Weights of a small GPT-style language model, trained from scratch on English Wikipedia.
Size: 18 layers, width 128, 2 heads of 64, MLP 512 GELU, vocabulary 8192, 5.66M parameters.
Architecture: LayerNorm before each block, untied embeddings.
Training: a variant of Muon for these matrices, 224M tokens, 6821 steps.
Each number is 200 + 40 x the weight over its row's rms, rounded and kept within 0 to 999. Layers, rows and columns count from 0. The size before them is the row's rms in percent of the matrix's.

# layer 9 attention query, 128x128, rms 0.133, rows 51-105, columns 0-127
105,242,224,283,197,220,200,194,127,183,226,239,211,232,175,226,217,209,251,212,214,137,232,181,226,111,246,178,175,239,207,220,167,137,245,194,195,145,187,219,179,134,204,196,79,206,199,206,177,212,148,295,268,166,196,179,175,229,247,184,125,163,210,159,189,130,146,254,260,196,220,255,202,240,171,217,216,198,209,234,233,176,146,229,211,213,282,133,185,231,201,199,168,140,162,267,189,224,223,213,253,207,222,186,312,201,167,223,207,170,221,227,186,196,152,134,195,176,162,121,234,223,216,157,125,217,259,207,182
097,170,183,238,215,198,169,189,124,259,186,201,236,258,203,191,224,190,166,162,235,124,244,214,133,151,239,235,172,200,161,170,257,167,195,131,215,215,156,208,209,173,213,175,148,192,197,153,201,258,218,187,173,180,242,235,209,204,217,202,246,165,162,189,206,224,165,168,162,145,150,116,221,260,217,201,210,297,176,183,238,258,202,193,221,261,321,169,243,234,263,114,158,216,217,162,152,215,182,120,178,195,246,166,290,177,236,212,215,230,252,135,202,169,208,282,178,207,272,220,265,163,180,229,201,199,139,197,186
096,230,168,240,131,195,229,202,283,177,203,232,191,231,176,106,196,209,179,189,164,234,256,199,176,239,233,180,236,163,176,218,200,153,288,195,191,147,280,232,222,188,187,188,206,200,223,151,249,197,210,129,187,196,185,142,201,175,175,208,192,154,201,224,207,215,229,203,284,129,151,178,199,249,212,139,188,188,180,156,219,156,228,261,142,233,208,146,248,181,258,179,201,125,156,166,228,241,176,138,226,170,165,266,293,255,245,104,234,184,245,196,140,259,232,191,139,195,172,193,151,184,164,206,275,189,199,278,223
095,172,171,166,240,187,152,233,199,171,274,155,194,182,202,188,176,142,159,202,202,231,190,206,240,229,292,251,153,206,184,261,200,187,176,163,241,229,205,199,235,160,232,168,229,219,130,176,233,173,214,162,245,203,196,199,205,245,231,305,160,173,183,199,162,294,71,153,180,284,186,215,184,203,180,199,195,113,178,229,203,124,217,194,148,165,187,189,192,167,177,250,211,215,192,245,144,157,232,238,232,249,182,185,233,221,164,222,120,254,257,153,152,278,173,204,203,250,245,201,190,186,286,134,220,173,175,234,168
107,216,253,288,195,194,226,172,211,258,242,219,211,204,237,188,203,184,226,212,232,177,181,179,241,241,184,145,241,186,139,79,263,222,192,242,217,219,214,178,242,236,95,222,228,176,113,173,149,204,194,256,256,114,180,195,133,160,269,222,196,178,175,177,177,143,198,171,206,243,215,180,194,293,214,165,190,165,179,168,160,212,208,258,233,205,193,223,221,212,274,202,291,179,273,191,204,158,168,234,129,222,193,151,217,224,181,174,179,213,179,162,195,160,177,233,281,195,250,198,171,211,99,209,189,201,129,181,178
102,229,174,227,164,171,144,204,156,159,193,145,268,185,251,195,204,118,168,200,292,156,133,199,197,112,203,196,221,219,243,209,235,265,232,206,196,198,196,257,254,161,165,209,207,194,158,236,252,245,297,214,225,190,177,187,172,228,229,197,115,170,218,277,168,195,199,139,223,221,200,182,254,232,256,253,163,214,184,189,201,257,132,125,187,203,211,205,217,223,209,160,213,210,113,204,187,290,236,246,184,142,255,159,206,163,132,155,213,275,199,142,206,133,240,176,192,222,250,196,143,220,176,183,195,167,240,164,229
102,258,231,122,270,274,250,105,250,180,249,237,198,229,233,160,192,162,223,195,190,180,149,218,193,228,221,195,264,162,283,187,188,223,243,257,196,267,150,211,208,193,315,200,221,246,190,233,206,186,210,172,250,145,150,242,182,209,120,215,164,199,168,134,151,216,248,234,183,196,169,182,191,216,190,253,177,221,148,236,236,163,183,204,190,193,218,159,291,174,156,139,209,233,261,177,101,148,205,124,241,170,153,176,215,155,174,166,237,163,166,246,215,167,205,239,201,231,152,236,190,187,244,167,218,198,193,169,236
103,187,178,196,156,182,221,139,159,218,143,160,188,180,223,130,141,148,213,188,218,207,196,284,215,204,187,212,253,261,254,108,110,169,233,252,178,200,268,167,233,257,171,236,168,197,230,252,230,276,236,181,191,217,215,199,201,229,295,224,179,161,173,181,210,200,203,189,125,186,237,187,306,162,146,162,210,214,179,234,165,239,186,298,266,171,189,199,204,231,205,249,185,196,223,191,217,199,183,237,197,192,197,169,291,207,205,203,234,248,198,167,128,203,199,201,111,189,278,152,233,171,181,147,119,234,188,198,168
095,192,202,178,198,220,256,116,243,212,216,208,160,116,165,204,188,197,177,147,153,174,254,190,325,211,206,230,197,250,171,214,239,208,166,214,172,212,237,216,246,215,163,219,232,270,133,263,231,195,147,204,201,220,159,218,215,221,229,278,278,119,168,203,216,176,195,281,218,171,171,275,186,211,192,235,208,261,201,159,266,134,138,205,220,168,189,175,245,201,248,197,215,173,181,83,207,262,165,161,196,277,252,213,226,210,172,177,178,226,157,200,177,152,135,179,208,191,184,210,175,180,211,230,237,265,111,193,182
097,144,190,160,206,178,217,134,171,110,186,197,202,124,164,166,257,218,192,214,168,226,238,207,204,192,166,178,232,177,154,239,212,226,221,210,264,219,234,82,206,208,245,236,230,245,203,234,197,176,179,262,178,245,234,214,174,242,216,165,195,98,171,197,236,199,207,182,145,251,173,237,211,255,212,188,161,156,226,218,203,198,154,251,258,214,230,217,213,257,134,270,188,204,211,159,146,195,192,185,196,201,129,217,192,199,129,179,222,208,194,248,146,288,279,270,148,109,248,218,291,178,212,202,249,220,241,140,188
093,196,262,196,267,248,190,196,244,124,242,218,241,120,149,176,225,165,211,244,210,177,263,196,173,253,188,191,201,207,228,152,184,128,146,184,105,191,202,212,267,266,177,238,225,241,178,182,177,242,184,189,209,257,233,201,175,210,310,165,115,207,163,158,223,304,153,199,204,257,188,229,191,278,227,215,289,261,268,216,193,237,157,209,165,173,182,241,170,239,228,188,185,213,146,163,225,233,213,184,158,204,195,224,227,102,162,227,190,155,153,190,177,200,193,212,183,152,165,178,240,161,222,230,165,190,205,270,196
099,147,175,238,196,232,165,188,148,185,263,254,106,232,163,240,241,230,193,156,180,222,245,208,208,169,197,283,207,216,140,236,199,205,116,160,207,151,217,182,280,154,276,177,239,248,218,188,177,262,206,294,180,193,194,172,214,236,168,234,196,260,165,162,313,198,217,133,225,212,135,192,223,180,197,121,112,275,180,218,188,191,211,168,231,203,183,152,191,176,145,250,198,154,136,139,171,180,317,187,252,233,195,226,214,259,238,224,188,212,216,153,167,178,193,187,183,197,206,177,202,214,164,187,194,173,185,211,225
094,307,242,162,206,194,163,264,218,162,266,203,118,244,235,228,217,160,177,256,212,210,200,229,156,234,209,227,146,131,243,199,188,204,191,177,172,155,185,182,178,185,218,205,200,252,195,161,161,224,146,253,205,185,114,260,139,176,222,271,186,208,262,207,171,304,169,208,213,221,174,193,230,246,170,189,188,162,198,263,205,174,115,243,190,162,208,138,208,187,192,188,165,185,117,245,141,220,177,208,186,127,183,195,272,162,186,209,255,280,148,198,242,212,175,209,177,173,168,275,215,241,167,177,247,287,206,191,246
087,194,161,323,224,251,175,116,250,165,237,198,260,245,188,165,189,219,177,191,210,239,137,140,210,194,194,157,212,222,146,237,94,253,194,151,202,191,254,252,211,198,253,226,209,152,269,110,192,216,148,226,189,150,122,222,174,198,220,197,210,202,105,171,222,244,215,147,187,222,252,255,177,218,289,148,215,210,225,303,194,251,244,229,229,165,151,207,178,194,164,212,237,128,190,179,190,212,213,215,197,245,206,154,200,233,219,144,157,205,223,181,221,200,164,235,164,258,177,197,221,221,197,233,224,137,173,163,214
105,214,160,223,220,162,225,210,204,284,220,276,164,174,198,191,161,261,87,219,146,226,200,192,205,170,156,302,229,227,188,173,159,176,171,243,243,164,194,135,201,263,152,174,165,214,239,184,216,211,207,149,221,198,181,222,216,153,177,141,227,243,203,228,214,173,223,213,200,149,224,168,192,176,210,208,152,206,211,195,168,169,184,193,231,235,133,223,259,232,200,219,244,164,203,201,236,239,186,235,137,241,255,164,152,148,201,157,235,92,217,233,232,208,235,239,202,201,247,175,270,105,257,224,249,245,252,228,75
099,175,242,261,216,202,177,193,206,231,217,230,192,160,165,209,153,191,185,158,169,150,212,138,190,233,190,249,121,185,279,171,183,188,268,200,241,209,239,220,220,186,245,244,179,204,203,251,244,224,186,189,255,187,165,220,173,189,178,196,118,175,218,172,203,172,208,267,268,218,277,202,123,185,138,252,267,161,232,254,160,158,187,172,128,103,190,185,231,207,191,189,150,212,233,214,168,137,193,178,241,157,165,257,148,195,201,302,221,214,246,184,175,216,190,240,229,87,216,163,215,255,157,192,117,176,183,278,214
116,197,114,122,266,194,235,176,213,211,127,227,205,165,217,192,209,186,225,164,192,254,155,172,196,158,201,253,260,197,111,175,241,219,187,185,127,158,192,139,216,216,197,171,223,172,178,195,109,172,207,159,143,203,202,249,270,210,171,210,238,255,198,224,223,242,256,124,171,215,138,198,224,236,174,174,148,262,148,250,214,220,232,147,201,255,197,245,208,217,265,237,230,206,276,171,168,251,224,199,249,281,166,194,159,208,231,142,143,193,287,249,192,153,242,192,207,243,206,206,145,136,237,251,210,232,196,153,199
102,183,173,211,180,207,242,199,188,148,198,227,149,225,205,271,288,165,109,214,178,180,196,198,160,230,136,118,166,210,180,271,155,202,232,214,224,255,249,157,250,219,157,228,237,228,179,213,266,195,184,186,168,215,178,169,227,173,206,197,261,164,218,182,160,283,221,132,120,184,247,184,174,207,236,225,159,203,253,269,180,177,149,214,254,203,169,232,253,211,188,180,193,236,288,192,176,202,198,60,202,256,203,185,213,195,188,179,164,183,165,199,250,194,219,179,172,170,338,170,186,215,247,211,261,157,224,185,210
104,193,205,84,233,214,201,271,208,178,214,221,220,186,209,275,187,256,163,45,150,238,298,219,185,187,228,219,122,236,186,289,204,234,192,150,225,186,152,194,196,208,77,255,152,192,198,168,276,192,108,181,233,196,160,217,162,206,176,208,212,223,219,155,242,227,237,203,205,170,198,204,237,208,175,186,225,217,206,152,223,137,200,276,196,240,261,205,234,246,209,193,260,190,164,204,233,199,235,169,214,214,221,185,220,192,230,142,217,186,183,237,166,163,191,250,147,217,213,167,175,206,132,174,261,223,222,176,196
102,204,232,204,233,178,162,212,255,162,294,246,158,170,185,125,257,198,152,202,171,178,206,161,191,184,235,286,256,152,205,175,210,174,282,219,230,257,164,222,233,135,216,163,169,315,173,184,241,229,176,186,241,198,257,111,198,193,141,211,300,180,190,167,212,198,201,205,242,208,220,207,215,146,177,176,249,181,223,181,181,237,264,141,210,214,216,138,172,148,257,210,194,288,113,144,183,190,233,205,208,223,178,149,201,115,205,154,183,180,192,232,213,185,156,230,184,200,226,200,235,265,200,232,189,153,132,240,165
116,144,150,168,234,205,121,184,194,169,187,198,245,161,194,163,197,191,215,144,245,305,138,279,186,169,299,194,232,159,169,249,196,192,265,217,195,204,183,240,217,216,170,245,227,207,210,163,156,171,189,205,229,179,145,258,198,187,253,240,224,123,210,134,201,240,220,181,149,278,212,222,234,246,221,200,250,235,212,221,200,220,193,167,183,134,198,220,229,165,182,215,151,166,220,158,134,211,160,270,211,165,200,191,130,233,190,217,264,212,189,131,247,72,202,140,226,226,193,191,187,266,159,140,207,229,201,215,274
070,196,208,213,193,215,209,219,363,172,286,202,182,249,161,166,220,157,219,82,298,228,210,145,200,197,210,220,178,145,214,263,184,207,219,222,222,212,156,202,200,114,195,199,203,213,183,175,233,152,213,200,219,290,205,216,208,264,169,185,226,187,261,244,167,224,183,213,233,184,232,172,223,207,182,187,168,200,219,138,213,193,226,242,207,227,276,244,245,78,198,176,185,203,140,219,201,99,244,204,196,266,113,197,217,165,179,179,181,240,232,155,212,168,179,144,221,207,189,178,192,196,153,190,253,183,219,197,162
088,180,179,187,195,161,182,206,236,217,189,232,225,206,266,192,162,245,201,253,158,277,186,178,189,209,234,170,194,229,152,235,199,247,152,178,205,188,227,72,172,271,238,225,218,211,216,199,146,230,164,210,177,173,189,197,231,229,209,269,232,205,194,228,268,140,183,140,175,237,125,180,165,238,277,201,187,195,210,178,237,236,195,246,197,244,110,231,130,180,205,236,273,125,223,205,212,271,246,148,140,246,222,125,157,232,232,113,172,220,189,180,216,256,219,120,186,267,221,168,151,171,177,161,265,192,155,211,212
100,181,194,264,218,159,209,234,237,191,246,279,166,148,206,178,160,250,161,212,193,190,150,170,181,197,235,289,191,246,204,151,124,206,186,220,231,198,216,156,188,212,167,234,173,188,214,194,194,154,155,180,217,207,127,177,154,207,121,218,169,277,241,133,172,167,191,141,268,242,222,172,193,187,98,161,235,146,200,240,199,225,167,249,162,220,145,190,267,223,194,247,209,164,267,249,231,198,185,198,312,184,168,166,120,175,196,210,238,128,212,221,219,190,294,236,177,233,244,190,220,192,148,194,249,196,207,257,130
097,189,209,244,231,239,178,168,136,178,204,213,217,220,174,213,235,166,202,241,213,213,258,245,176,223,263,168,105,180,178,172,176,179,199,216,228,282,213,230,203,189,182,180,121,220,206,308,267,173,149,238,212,209,222,181,159,114,188,195,199,83,138,198,146,207,105,233,204,184,215,155,194,191,223,199,273,211,245,212,186,161,242,86,215,171,227,221,206,242,256,235,183,207,204,184,163,191,230,76,229,213,225,263,151,182,184,215,191,230,202,191,157,223,162,237,241,170,255,185,218,182,216,165,164,176,214,285,199
135,168,238,223,179,218,180,284,155,183,257,190,245,244,206,257,218,168,164,240,218,160,283,267,151,233,215,142,101,189,215,208,183,195,221,234,261,266,218,260,202,198,184,216,171,238,204,275,282,166,151,222,176,221,184,140,154,138,204,193,142,142,197,203,196,262,135,248,221,171,224,170,199,158,225,218,222,218,230,180,182,159,172,165,193,120,200,189,222,201,162,142,237,189,211,240,219,186,187,109,151,148,231,228,201,189,171,247,234,252,109,137,186,185,159,210,202,185,244,130,231,214,179,158,245,165,229,267,240
104,236,184,172,218,205,213,179,178,128,216,136,262,204,151,249,163,160,204,153,176,247,212,266,170,202,144,233,138,228,129,256,317,228,243,173,190,195,200,251,161,119,141,174,195,187,203,222,181,184,168,229,182,220,221,174,224,182,207,149,248,186,215,255,207,166,147,167,220,146,168,161,178,202,184,207,233,200,177,242,222,128,264,154,190,189,194,213,215,204,179,225,155,247,248,188,203,197,201,202,161,194,248,279,174,256,211,170,271,274,255,148,227,231,166,147,276,169,268,242,174,281,169,148,197,221,232,180,289
099,157,175,190,248,211,142,218,117,214,256,124,165,185,166,203,224,197,241,224,242,223,176,194,142,179,149,267,198,150,249,298,210,287,180,217,197,169,157,124,186,232,166,201,236,213,221,157,181,222,276,205,303,192,232,262,195,254,185,202,168,180,243,189,216,183,167,240,228,178,213,257,191,228,190,153,167,150,211,196,199,225,197,194,218,254,265,210,134,206,224,227,190,226,187,240,143,161,184,138,84,150,238,191,129,134,258,135,153,224,225,187,227,271,237,202,210,167,195,237,165,229,199,212,189,228,201,245,170
102,268,183,161,271,226,236,157,136,173,254,198,247,219,249,245,230,189,246,158,274,206,161,217,231,183,240,186,200,204,264,183,241,219,116,182,237,132,244,165,194,235,179,176,162,139,227,250,226,181,172,176,152,226,166,195,157,181,277,199,194,189,190,198,195,276,190,203,238,219,262,122,181,166,193,204,203,278,203,265,225,216,190,122,159,149,237,215,167,241,205,122,254,214,196,265,225,119,198,166,192,147,162,179,178,209,224,119,184,158,194,298,183,198,215,195,215,187,125,258,183,141,165,173,167,184,236,224,226
107,219,245,203,204,209,206,115,189,228,244,142,200,184,297,260,241,212,170,133,177,188,202,197,170,216,198,148,194,211,181,193,270,196,170,162,231,154,185,175,243,184,292,158,235,138,132,184,261,140,178,153,167,173,215,194,254,154,187,149,265,229,234,258,182,205,274,183,162,204,181,217,187,226,228,164,141,205,245,173,233,196,170,178,147,263,247,199,196,199,228,123,178,117,148,201,113,221,313,232,239,231,200,182,166,187,176,166,161,124,243,185,209,277,203,209,241,190,200,181,215,232,223,270,196,229,184,238,193
098,216,200,228,232,192,201,129,217,195,120,152,177,117,187,263,114,169,225,215,291,182,205,147,193,189,171,209,268,206,190,262,204,227,180,254,228,223,204,201,186,207,235,242,177,195,203,205,216,208,249,229,205,178,215,203,169,354,195,225,210,213,184,237,255,203,188,149,189,283,180,230,215,195,109,221,151,218,210,175,230,249,198,179,226,131,176,215,210,176,185,214,269,140,213,235,205,198,178,165,132,150,118,252,246,234,220,182,124,239,170,192,141,177,189,170,210,202,189,124,182,196,261,178,224,163,172,103,197
103,251,227,181,158,199,192,239,221,200,219,188,166,276,206,224,193,212,146,175,238,152,206,183,214,185,243,215,206,255,219,123,147,168,192,248,137,262,213,110,139,304,167,203,171,194,243,252,228,232,231,205,133,213,200,132,212,174,158,221,219,157,243,216,171,154,248,221,188,141,264,186,205,181,221,229,264,173,246,164,204,199,146,199,216,136,226,211,163,200,204,235,190,143,160,223,177,192,227,116,148,271,198,196,175,217,145,252,232,199,210,186,199,161,216,203,186,201,248,327,209,247,215,185,113,211,264,288,204
106,224,210,134,161,190,114,188,188,217,146,119,107,185,227,229,140,311,205,236,158,251,172,193,146,150,195,255,122,262,204,153,223,157,197,236,203,198,187,215,202,181,227,207,157,235,274,198,198,233,155,197,189,261,235,159,136,181,252,191,160,230,222,257,175,186,268,249,240,201,219,222,193,141,207,205,163,239,293,178,212,221,206,182,251,202,244,231,157,214,185,164,195,208,223,187,190,252,178,237,182,259,227,253,173,176,183,145,205,192,211,237,249,194,191,205,136,195,218,158,289,110,187,230,139,237,191,173,259
093,231,219,212,263,158,188,268,230,165,185,229,143,182,181,202,190,194,230,200,231,235,205,147,118,238,182,225,187,249,253,192,150,150,220,234,198,217,239,184,258,267,255,144,172,207,173,163,199,169,238,233,205,183,220,162,181,160,200,182,170,237,256,159,125,162,212,201,204,155,191,183,158,241,267,204,175,149,119,176,213,218,189,296,191,141,293,226,221,176,178,85,128,231,191,242,207,159,231,201,247,224,243,221,163,165,228,187,124,177,150,146,178,190,311,199,223,211,161,224,214,273,190,176,214,224,266,180,225
097,161,288,198,169,189,148,212,77,157,157,218,178,192,203,274,225,186,198,166,207,206,211,194,159,194,244,213,193,183,231,212,169,177,167,255,245,177,235,202,235,149,215,140,148,191,198,172,162,221,190,248,251,223,198,113,166,231,265,106,126,148,155,212,189,159,147,214,146,259,204,235,237,238,222,180,186,180,235,226,201,214,186,264,225,193,237,231,170,200,142,201,263,212,175,132,202,202,148,206,199,243,239,169,282,223,221,260,229,259,252,152,198,186,238,207,243,175,267,200,221,122,290,172,189,202,164,153,147
092,178,217,155,155,227,312,185,243,230,197,165,280,189,143,202,246,248,132,148,225,198,171,217,222,231,208,171,172,165,217,283,170,270,212,174,189,162,157,272,220,170,231,223,211,164,172,141,169,159,230,223,203,158,216,177,208,171,133,191,159,325,246,183,173,214,233,195,208,127,172,150,201,178,221,214,202,196,200,191,147,238,212,200,163,235,206,228,214,130,262,235,229,210,206,236,214,177,198,208,214,264,249,193,154,184,294,171,151,206,242,207,172,128,244,204,233,215,110,246,122,230,231,277,168,176,166,205,206
097,123,217,171,196,200,219,219,272,112,190,179,226,246,257,218,214,239,149,171,171,199,188,213,126,190,305,203,119,209,226,168,186,226,216,235,237,201,210,213,181,172,248,154,269,164,206,161,190,195,180,173,196,245,230,181,86,193,157,184,171,264,210,236,208,226,190,147,232,176,221,221,168,236,229,160,151,229,201,204,139,170,265,138,218,199,206,218,168,203,208,200,230,222,289,173,140,184,287,125,224,210,235,180,106,235,171,234,214,268,195,127,141,197,199,211,281,205,145,184,257,246,207,231,207,183,187,173,169
096,228,206,285,270,274,221,199,174,193,171,169,207,182,267,172,167,227,195,216,200,215,190,237,223,109,134,207,173,201,266,138,227,198,175,201,156,238,218,293,169,179,203,243,256,190,222,172,209,219,203,226,205,179,217,187,147,129,180,137,234,231,185,215,248,220,209,202,163,201,139,103,195,178,198,214,177,218,112,223,175,250,175,152,185,285,206,247,195,159,283,304,126,248,252,226,227,197,197,206,171,256,240,225,209,170,219,199,156,178,159,182,193,138,193,201,201,234,151,187,158,198,169,155,220,165,264,106,184
102,199,221,181,240,213,144,190,215,138,218,178,182,167,162,160,156,233,221,185,159,91,200,189,213,208,169,197,196,229,215,205,206,147,243,216,251,212,150,94,214,208,263,226,134,215,198,346,139,177,195,233,182,221,207,216,230,210,237,243,142,192,182,205,210,61,186,240,172,156,188,254,166,217,203,232,239,176,241,209,264,159,203,293,186,151,228,193,207,145,201,155,149,217,226,226,160,208,224,131,233,217,246,212,218,163,128,226,228,223,209,303,186,223,186,189,190,172,150,189,266,201,199,208,209,239,172,190,239
096,197,216,213,234,191,187,205,272,186,184,174,225,204,239,180,214,212,192,259,132,112,178,222,193,306,256,225,183,131,212,172,217,166,175,128,193,207,192,204,151,247,240,221,147,136,256,170,224,132,177,176,211,183,219,200,227,168,191,140,206,200,183,117,180,251,224,167,250,188,214,236,171,225,208,184,234,245,134,246,248,185,195,244,187,211,127,242,167,168,182,167,205,198,240,247,208,216,214,213,298,207,104,165,161,130,215,89,206,247,234,230,267,239,209,193,165,202,236,242,173,218,220,204,255,133,257,184,129
095,172,177,253,205,179,224,187,277,238,203,200,236,164,287,256,191,240,279,207,173,133,239,161,245,169,160,189,237,152,220,214,208,257,204,156,284,274,134,131,230,214,158,207,122,253,172,92,243,177,215,175,176,161,173,227,156,196,227,205,169,205,204,124,170,196,216,157,182,158,187,169,201,265,230,225,232,204,140,152,192,161,156,250,250,191,179,166,219,155,244,162,185,148,224,223,163,192,157,212,195,258,206,291,242,170,234,246,191,242,211,222,262,162,165,179,266,235,133,181,148,180,183,205,190,249,200,192,181
100,170,201,231,139,213,206,226,185,193,128,205,158,207,161,153,163,170,169,198,184,172,223,240,255,182,265,255,223,266,264,189,165,178,246,141,232,284,193,145,197,227,188,103,119,200,187,244,210,225,149,236,272,247,208,201,203,248,174,225,184,160,165,222,127,192,153,281,216,160,239,190,260,172,223,238,275,207,244,188,198,182,176,140,218,146,169,183,248,195,229,246,224,179,183,201,223,184,177,238,182,221,222,198,245,149,240,222,156,164,169,106,202,246,92,275,150,199,202,202,250,181,156,230,261,166,179,203,175
109,156,227,204,173,184,229,260,265,185,233,195,188,261,261,167,181,178,281,140,134,232,263,139,199,200,211,169,190,195,164,181,185,147,208,248,167,178,170,107,207,197,202,223,108,115,167,130,193,152,225,179,153,180,192,219,288,244,167,189,233,173,203,262,158,208,232,136,182,275,194,138,196,168,241,210,160,195,220,196,169,225,205,143,219,196,304,219,149,174,217,276,171,194,166,196,271,239,257,209,263,211,194,215,198,190,266,204,192,206,237,230,230,240,193,203,207,216,174,219,103,167,207,231,255,195,270,198,199
096,230,258,125,144,219,176,169,197,257,238,186,117,246,266,205,143,185,232,189,195,156,154,163,270,152,280,192,193,170,260,167,159,253,200,221,248,214,168,174,206,149,189,243,217,166,226,217,219,229,230,177,240,238,135,156,227,207,282,240,200,223,227,219,193,183,258,221,243,261,245,159,238,177,182,166,174,92,173,176,218,159,212,193,190,184,282,176,206,182,130,226,265,243,196,228,182,172,155,123,189,186,214,209,150,219,216,249,191,256,183,225,80,190,237,231,144,221,169,237,213,246,207,229,168,164,166,165,202
093,132,198,235,156,200,278,193,154,136,157,178,178,204,201,242,231,182,215,255,298,213,211,179,177,208,261,198,149,208,167,132,201,222,227,206,214,145,222,236,212,145,165,149,134,209,176,284,199,166,177,118,245,167,171,195,200,156,263,182,210,171,222,200,204,255,196,218,198,271,298,188,211,255,168,195,182,199,222,217,171,195,224,216,194,188,142,143,197,195,211,255,200,243,234,260,217,235,198,187,230,230,215,232,181,198,171,211,198,198,232,229,152,241,206,161,88,198,110,217,117,281,147,202,136,174,245,287,193
116,265,264,152,237,180,181,260,209,139,101,190,229,208,208,181,230,194,190,214,243,241,189,196,168,215,196,193,152,199,170,212,226,186,284,252,151,157,175,113,190,225,274,205,172,190,186,215,233,257,195,244,135,213,141,297,202,157,172,248,229,239,209,239,161,216,215,234,239,154,257,131,222,213,144,230,201,201,190,209,159,176,201,132,216,215,176,165,239,270,228,180,183,168,208,160,138,225,274,143,171,198,184,299,212,240,244,90,202,150,192,239,162,213,203,248,127,173,215,164,207,182,197,205,222,262,224,223,199
094,166,192,252,209,138,198,260,111,189,273,196,155,230,189,180,228,163,204,187,284,196,193,211,194,84,221,303,179,141,226,210,172,182,179,204,299,188,179,210,284,214,171,131,165,187,191,242,254,269,203,189,216,201,176,175,167,155,171,194,179,227,226,239,260,151,175,137,188,194,222,169,242,107,169,222,230,222,190,178,206,168,217,183,213,192,227,234,174,161,164,172,192,256,270,248,228,247,208,209,229,165,226,166,172,201,165,192,244,175,226,206,223,169,209,190,167,247,283,149,115,148,223,229,228,147,154,245,150
102,192,292,217,239,135,196,177,188,176,192,219,215,190,222,171,285,213,227,150,192,137,184,213,209,180,181,162,161,229,210,263,243,141,178,83,285,169,146,227,155,202,188,186,256,214,165,135,148,279,237,152,197,226,191,231,148,180,203,199,124,172,199,253,164,206,97,163,184,205,155,258,231,180,221,226,211,187,240,244,243,218,176,263,203,190,261,216,190,205,230,172,208,291,145,162,204,231,220,170,198,184,239,213,208,170,291,171,188,182,207,232,196,216,187,195,228,239,238,206,238,303,184,142,183,206,157,137,238
097,266,188,244,178,149,251,225,182,222,127,209,201,219,194,243,233,244,198,128,160,137,113,198,217,194,227,144,160,191,255,265,246,167,223,176,156,227,132,102,164,214,171,227,229,235,126,232,258,256,158,176,251,270,265,140,257,244,221,187,242,253,196,153,193,206,123,243,191,237,196,170,200,148,177,229,200,212,224,140,234,218,224,164,204,203,210,140,163,229,233,206,114,148,258,203,201,283,174,197,156,135,214,227,241,190,212,198,262,169,188,162,192,219,175,225,235,228,183,172,160,167,193,155,184,186,241,234,167
105,172,212,192,158,151,202,186,245,212,165,189,200,185,184,186,223,192,186,229,204,182,134,152,102,164,239,158,204,151,192,214,176,260,201,143,248,145,201,201,238,168,219,210,155,206,176,210,229,152,176,145,125,180,114,256,218,216,199,215,216,251,221,167,138,147,234,191,178,263,207,238,219,208,267,168,286,175,246,220,138,225,176,175,215,227,205,169,148,166,139,198,191,180,244,196,226,208,231,193,245,157,159,207,197,137,168,279,249,169,211,225,324,152,239,270,245,203,267,229,171,206,186,246,263,110,219,240,259
105,239,187,193,190,196,137,297,131,202,235,239,135,238,157,182,213,138,212,260,191,116,137,175,222,225,168,151,215,205,242,166,291,227,240,173,225,160,177,208,211,174,180,189,245,174,187,188,163,115,206,255,231,193,187,190,184,207,236,229,214,238,257,135,231,196,125,152,208,177,249,149,109,178,219,209,198,177,287,199,137,146,185,261,194,195,195,170,139,184,197,185,231,211,217,237,163,166,215,287,198,216,194,182,230,182,193,125,253,250,233,167,235,211,166,219,196,242,213,312,198,240,181,171,187,159,145,242,160
098,221,116,185,220,128,223,229,218,210,194,203,212,177,212,205,193,200,143,258,185,227,191,195,260,180,183,275,164,182,201,186,201,117,199,231,267,208,204,107,170,184,166,188,241,199,204,252,235,201,281,228,170,234,159,91,296,209,214,223,225,252,227,228,207,259,97,255,197,258,230,144,161,163,135,183,183,200,179,218,140,163,192,246,275,185,281,216,203,198,210,211,162,220,243,133,194,222,232,186,237,158,184,163,274,187,173,173,253,160,201,206,184,193,165,253,224,175,132,165,170,161,201,267,156,200,174,248,204
104,188,138,251,160,193,146,193,171,238,232,196,186,234,320,220,199,212,181,203,177,195,214,215,139,126,172,230,233,234,216,249,191,264,209,238,190,180,205,162,225,147,205,172,167,166,191,139,162,177,169,195,236,155,217,167,208,186,162,175,189,266,263,201,260,220,297,199,213,211,197,258,240,219,204,176,211,207,181,167,237,229,266,176,160,145,139,153,241,140,176,186,204,202,258,229,178,173,216,151,256,276,144,171,155,215,232,178,163,150,261,227,211,128,163,280,134,231,153,209,203,192,178,125,192,259,235,176,302
087,219,200,162,198,235,153,185,87,140,127,185,247,210,290,239,240,304,245,222,215,222,198,258,167,217,289,212,168,228,115,219,133,239,178,168,192,256,148,201,178,143,190,154,205,191,185,222,220,199,144,234,139,199,193,173,235,196,157,192,194,169,196,200,188,134,242,157,179,176,202,193,240,188,163,179,222,242,233,220,177,238,292,260,221,149,186,202,172,240,217,255,241,218,165,166,188,144,238,233,173,192,189,212,211,166,219,241,184,192,199,228,125,246,113,226,240,188,159,179,229,204,240,197,274,257,282,175,229
096,137,220,84,203,211,179,170,177,245,161,180,204,173,214,259,183,156,223,225,269,248,215,232,247,197,181,107,186,298,242,221,163,245,216,217,147,157,204,199,207,215,170,216,146,147,219,240,230,225,246,221,195,188,213,176,208,186,211,187,178,144,129,142,242,138,247,161,160,236,150,233,198,225,202,189,214,190,196,220,172,330,169,143,198,193,247,174,233,194,231,195,186,160,254,219,181,181,212,178,250,265,177,237,163,266,213,190,203,261,214,176,218,189,213,249,217,88,227,205,155,159,255,278,210,178,147,186,257